Weights of a small transformer language model: 10 layers, capped logits.
Each number is 500 + 25 x the weight over the matrix's rms, rounded and kept within 0 to 999. Layers, rows and columns count from 0. Numbers have three digits each.

# o: layer 2 attention output (transposed), 192x192, rms 0.82, rows 85-95, columns 0-95
# v: layer 2 attention value, 192x192, rms 0.105, rows 86-95, columns 0-95
# q: layer 2 attention query, 192x192, rms 0.079, rows 96-117, columns 0-95
# k: layer 2 attention key, 192x192, rms 0.0806, rows 96-116, columns 0-95
o85:500470501486492502533513512497505480471481512506491502515498507449501475512519498485482499502492498500483475504487505497499516471492470485520514499519512497489470534461473530523480518495489540503505496490469508469501466502503485506502481500500489485508498499466510493489477493500544507506
v86:520502493513520489510482496513519501508490514498498494489532496517497495489525515490475475482488493506498506482526496485495509502490509486500497514490533500489487497520513501495514471475506506508524518511509493514547497493488552491511489531511480474520504510490485512512477490516493514519
o86:505504491451502482507534496480487500467495500499521500486510514504524492520504482504528516500504490507475494508516497495477482490495520507513497513482473469524524527483498499473514491531460497525505515491509497483499526511522516489502520487504496496512519493495487484483517493470503510487
v87:512498510492528517521477472484498459516487512485486481490473467494502528463470491481483542487499521477531541516512472490483511468503512532508489506519519529523510498518491494478514507521507519511459501490475483487543506497504517511485510489484486451509511518508495484493502486486479510525
o87:516477468492484465486527512512472500492449489519486503502493500511487505509494514477526499510504478478500487479495491496510489497492497442477523492476504482508519504513509499508490495447490479494519506515506503488494490492500459499498497489471489478499496503493515493497503531515506466519
v88:500516530485557525491502497493502461497477517510496512515495528508509507491505520498499482510485497479518521498495516483507517494512496490521520481492488468539499487487482518519468521485495499520502531511491489527558492517528482494491535508514509494470533491521504479458484507512495475510
o88:498518461518498521488477503517489495493500507481496458501516498487487483523485497484508502514496477526489506496522486521501487486524493510467525495496463506490494495496519534499512480487506534514519473508525492528472473496498483508501502472501494486531480527519496494528495501468502485472
v89:506509523495487490468458511523485512498480503487530472518468501534523521492518513484484471475514496501515490514488491493524498494492522475519469488476489533499498522525506503510492514459503471480522482505496496533498504460482492494462490507510496538535465486501492506495479523491499557482
o89:480503500466496519509533498502512523492519543506499503513517484480509519509490542506499493517488496499524511483509510520506466491512491483527508510498484486493527477515484514528487482554489498523457510493506500476506505502499527549498519472514497497443505531491499518520497514511465522484
v90:502489489485507525483520486539513534521494484514486497533479483523469503473500518512499475491521521494504469510482497486502498504519506508500486533516479544465496493493476499501476515517481479500502518462500484493476467469500503483504479499502493503503482492514482507489428515534521518496
o90:491512531466499501477481498509507507486518527523471517508500501517523493474521525495483476481527524496491538503509520494521499495499498484500516510502509505517501500508475519518497499540476492489488515526501477504513529501492501494489488491515502521464511527516504512509514491498504518505
v91:522485508501565489506474526521498494497516489480464475509475484506493519518483489524505491518501490497496503479465498519501508529507472506479512507483490460520493502472510491492480497498502485530481532496528506570526509508508475517477483500500536469529507511503497481472460502505503493496
o91:506539496477467497511506459501516518530502462534482506488524488484504487488474523494496492519497511475504490511503484484502515487508525488506494488504475522505500511485514494492495491501526477501538492494506478499441478529462502501511513494538487515517491487518518524535546471487504491506
v92:492506483484489496507509499499510517497482480516480471467505502494510490507492483488499493459482528496513477502493530496523512498477514499508509516480486484508495479475479497486483509498491475504514513500486521502490530519491497489514495492514516477492468533499464482502499505554455525508
o92:495543456494502489479472490508510508494510528496491485505497503496501493500506511478527505478505473500473488503488519500486498502522525490500505517495470485504504518503507502481492528489511473487505483508505509492461497513535475508481477525498509503491520488487504507527511485482495486494
v93:521516485508489466510496446476516497494518510509520511492549496487474512479486497511532520512508494504532525492484490489495488471484477507500506501533522481508501514516477486487470494520491497506479504510498509508523515516498496505521490487483513508500524498514522471495508497524494499485
o93:468491467498507507488498520509505494501477500470529483513495477505525538473485477473485515467499527498500482490506508519498486505479470481513492495505509529524502527467483454498522519517463465478483520505522509490504532501519493506496483494537500510495519491501458501493517494536511475480
v94:495517508506538485521510508503527505521500504487521522525513513494480509494477475515515521501471509498460518482494525507510483506534446479473518508523506533487505492504507473492500503513486502515507496513500524508491503495477500510514478516502508507481535513520516520497474484514505510509
o94:496524501475485501485496490495524492500453494485486520507510489532512497491467481488513503486498499482515496514515501493473494494503493527531540517509496475509530508493505492511494538502526501491507493496491514507493500498514481496482484483522495498501456501507480464481509509520515501482
v95:522489489529474467459501488486499511498506487506491471492499518488506487498521513489476509478481490459482497502501514504469498514493515510519509507482479496491514489490491490474475501497486512527500508487532485473515475504494523487493507508529509493527504507500485506510484497527508524510
o95:520502508476490501502487512517471483447508493504497491493519497523482513507507508498487485504512516510528529515498475499528499506473490477508513522502496501499504487488525492476512504517467485478493498516492520470507520528498520491498504495511510477504504484464489506519502501475491488488
q96:508490469522479468484486541522511526516515503508493509484503509521475491525497501484501487514513509528486505487511508501497506505455495494509520504513492519497472505509497509474513502503466502543534504508474494460522517482524501510485498518485532501471522507481485511503519504519528495494
k96:448531472500545498496542479498514531554490529466544495518494533522552510468482521480487516510532457514501545475485499573506453488531498506521523507490482491473550503531453501514508496532491462462516490531473503483518465506537489494498517489556550554511515492562498462472461455471488520438
q97:508471506468454489509454503506526495551471491543487508470453480502498490551488483487555468464510549509403494497523487500460502489522543486471534488507532482549508545466493515520478531496522462515489484509487515463500545500515473508495512519506500500498490425483442429478514480476522564520
k97:526581531517442522553472486514526479496528504496441431518532467421490498563504510517573463480461512498446523501520470484524517502481428444513539466498496490540509534520526503439475496517506508510506504483521535500466480500483451429498542518475492491486446508554566564487511487510525514544
q98:490484544478516519538488493554524506493508518522448476468465491496501447551465480491552492460484497475525511508486484537456477422511445404425456480458491493475526510546476468497514531513485489560548450442484483461515426440484470445516528499516525457510533413492587510464563444469522555533
k98:488502505531562474479481516519489460503513471497473489472516499539541504478512534426502486500473455522539523486480479530492513478492521459433483515476481455464496450514493554495526498545479505473473509522480529479523461472508487503495479509502538510492514497535481493525493533532491532526
q99:525494455493474443470517515479494452529436517471512520470462485474498474495483467518480493467503546535474498492506473487496506496489479518501406528486552430526483480472478502483473510398528482547551559506459517472516535498462512474518490496532520508513568545473481517496488461494492501519
k99:536534538537501479509456466513551497491531500470459443536479441544487472526488519483524538556503498507489529486487537486523444501492546524454483537485460480515538498530487528470474545443534497536493450518496557461503432465463487491465514515497506509473462477555535481486485518496474494467
q100:503489498510480476504503462446510455511488480532475517515530495520508498508497540503485475528518497520446487488477497471499507529513512474523529536500476508512527495521515508528494522535511514483497528483482482485500524475511487508484485461499468520492493484519466496505495495484529513475
k100:509520486464491484484511512507493510536550503541446519492451508457508481514535504526532485483479509549513483524535518457515544480477500492436500532500499490514484499479518519477482498492492465552486486506475460527496525500502535488523560469464467466469492517530477510531543517544459477505
q101:489509505497487491479533495454522515530487484510486536528498476491471483491523523493486506538490525504471486502505497477530543499553536512526515492508528513479462494478501562520492514485484494489479497505498487500477522548503489518500547527473444508516484524481460469525479477488505453518
k101:513556457499551466481503514480505538522496522485511560535483504573507491447445472495473548508525484531525491518516498512474471470500496553524476515488462502475482423490481506539524495480521529483505506510468507481511463497501475548516459479555506520530515537487510482501531475441540475467
q102:536507486469484443475494497502561510547477477560464508516494491480483469531472475493510466501472544459460460480540472472513493480510485432485459525486525457506535490511450525482482533498541452499496510544472504520448543514487442533488504486489533536488515493483500500527475464474529483516
k102:492463477449439504458457469506536587481462450462532537495421523459459523502485465499451506481519607449422469517516495497528477509478539568551490541541482549521468507503526500509531477457501562576507497509488441512536570540469511576491555440521458540477542521478503465487505545494499489437
q103:465505473497508475530495527493480534558486558491534455505513477514497460498523469555471515453464513510484455490513488531479508473518513489496473517505512498485537484485515527500474509516499511514502500528506526504470507458554472470502480534512472491498520528450518492494451502491516513539
k103:487498478487527525512551474538432505494507462526476492461461498486514477484510515489484484551512481469487501524500487485460452500490472500511493490474484513531461467495485512543527494465508475488520522467518489477508504509510465511495506507494479490529528500513473483525500482468497514460
q104:551455501482456482419537455508465550491475496517513501457462518465473526533480525534516515501512483458512456532493536474496436501513518461454493476516527513459514497499468483471508478513500573440487498538478498523508503525522485500491495499499512477555473517478504555483467450479456500475
k104:498541514511506439507509478528479500513508496483526520490540490499485490499507478486499507503499506500506520484486521506532491498507479472544559483482490490481477508496497493472541462523497457489504532491511536481528477521534513498528542488500511473496485498497515485518484508513482503506
q105:488509503496536525513509509490505519477489477510530492484520533498531477485526507462475479540476466487538521491500527478494515497527490468486496520494530476487479475507471514506521431485465509434507497486531487491505526506484513493516459485521492442469481526514510511500497504538484484508
k105:491485507504465464512463508499499437497465500479499505470520508509428508480544529492520510476522480499463504478487534480560511550504512491516508470513496475485483485494539473478489528510490570453509505488461503537520488491523482445465504448514496491464501453503497486504567523555506522543
q106:512555497511540482506507504485454487516464509514501487497468491482533538493464526476502536541536514543490484498488480492448532473481473491520567464489547517466514539501545517523499489479508497527466523523561512531477540521488526449496477448488462512464523538484461510498485451507484519481
k106:558522481541523487500508520524502451495541513542472487480502518526537558505514500487454470501498519491498512528494514520502528486487483508493471517521548473488542465522540492506535509493507537491528505494501508507490474474526483536481585511471492549521538509505490444494570528532483554488
q107:468488489542540480460469495542544484540479511504515464508544494490542481473477459531513518505522538507536471499525480497527515467488463471523444535507494478486477484473505472481478528482484551519489495496525543523496492492472532492562528440467520500521513481502537484460489473495496532512
k107:458492485448477474502499521526482441469435480527488482522564527554487494525495516438462520507532474482467507473493492480513484506538463562497442497468479533465520546519458449516508473520498501467469513499547519472498492499478485476478533483462535520507470475504478512510518518482456499465
q108:491501479499525468486512454522501525476507460537540475520465512501537453499452488479520506478489507515476477545493529486476487483472499485449452524556526494492456494469450463551513499483481484516492490488500474492455487513491497474428462455499510534504500469521492550480497483496534509524
k108:488520511516502498525539469475488517420498516489514539525562469474514442448495489521487492571486469536518490514541486457473513498488529551491572540481472547497498555501482502534465531442552482470484514512546485525492533510550484499452498489478492488463512516493503474452547504451491501466
q109:492505533498485497508486482501510539519450475531498514519495472513483467510496485494503471459496521523510517509504474479466528485507552527488456512535545448528482438516528535507519491473505521535512519526458512535449491451512522497481525483497496454541476514477500491471503530440490511473
k109:505511526492522529487513508533483479512513492469493495490421507495484507484445531530496538557512514507512566547504497522488465497491473491489562581490493513502449500510493537480515463468540492482538511466494507460490519511499512481454441531476504533500522526502449523466471496528467546489
q110:467476494565456496506469498487515516482478492520486497471517551523503486535503499439505490548508502437537499444564495465567470505471507480476498503494449496520483526508513460450496502490476516451527471545488535539493508487452501477486506521506515536510524524533530498487529488502512511446
k110:452568533506474516470468543495491466528526508480497527472574505481509553506484493477507460526519489522456530518466510497492535478513496522517466472551498490474485512516485456505510472482440528457467540526497476527523473480514531482495487564522528531495463500500526475469485465499480449517
q111:537476553536552475524486487543547496450504455489497556494481526479516550518516560491474527527517532465506534517538545523457515505487481452484578446499470520445494503570473490519506491498498512526468488459515427464577516539490520458500457523522504473505529464501489449486516538507517517519
k111:467443511532455501480504524496484498477438508540493506494471538557524487476506493481487547490473492507484527478498483458553490510438518522549501397490546491497539512446530433555532476465506500495506494456535504518469525486521484484495511492452530522501494496490470521534529423477486501500
q112:488519508474492489478541511499511496469471491508485559535488522497539490502453490510483507540502483546510513468444497479481488497510530494510443504483496521495519466473530552516552503480514499530514549494495494501484500483504510495503491501486483526520513472482506507477543455484483500494
k112:518554516503488529479492502502488445529544466483463532543542488464510544508530479483529482541487526527530479476501549506542481494493514503478592522497498534484444493474561500469515473500507506536480483499455546527527508480486559530450444501500535501459474514522513536498432465497494494555
q113:529498463536484481495530506516558506491507489473495476549505511523486514491471527451525472505510536441520456495475483551481520473543532467505511533503500516492492576489495506455484505549554503464521475512482506491528501500497467509493460479456562538449488504458490496525534535488499480522
k113:462463461461493537482468532507516458532517547486534492532535498504521478514531526472496481476492494532499464545467484510485530506505525521511513465466549453510489473475512488508531528530495500494535532490515492517503508535566471535505491476487495504552453492522470501496544521500551466510
q114:499457490514462521485492438515537476542507524483512522510560492512537526500471448482456454532486475488478460491544463503480454490531492549485473480506525432521526475487480505490498526532471510452493521512460518466537577501479521495521483492551553512470399466459467514469505471492473508511
k114:479505482465513497515501515495499517502517493498492434504494455513507503494551486506502512500501481499542526480502476524512515468519514496479518494486456486518464496485517472520481480476532472467535520518485512477536470504494506545532500470512476495484534452523521491489508511527527470448
q115:536489495463522504582543476452515513510508546495479511512500516488526515502497486482510462506517531511484475523522531517544482524524533462531473448511523489471468483468532483492503508511470535532481521508517513515525501506484469481479548476497502486478530517513522563464488489541497476532
k115:498511478505456504508460545509467511453494491472551482511485480555459478432490508489513503474511474527528533492527504448472439481452492536516479522491505515502522558542457495522495503473493496569495480522511465443515488495476513437475525538514551505490484496460517482494517507422447516474
q116:497527516446507514545475527531492486541490524542496484468459464485496484486499457482500516525491492485475483509522460497457463541526516524476531502518512488506538480517534486539551510553484524497446469506486475506517502527495498497476530543463503520500501502473501510470469517477502524504
k116:511494530546513514484517504471526536468516485458503496459464512462513506487501414473496550547477511520502487469478494476509515490462546478497527470508530540477465473499506499495513473483554514537505487471519484464483506492487518482481510512504463488454536493516459528490458473491519492502
q117:483465518471520506487518472474454471485498510531540512523512500483485494455502477457519520498509484516477535508496482458504507526466497507486484499505475480539540455459485461496516493532510484457485506532508503480496512502482537506509463467527472509506514521554492507495511494464478487517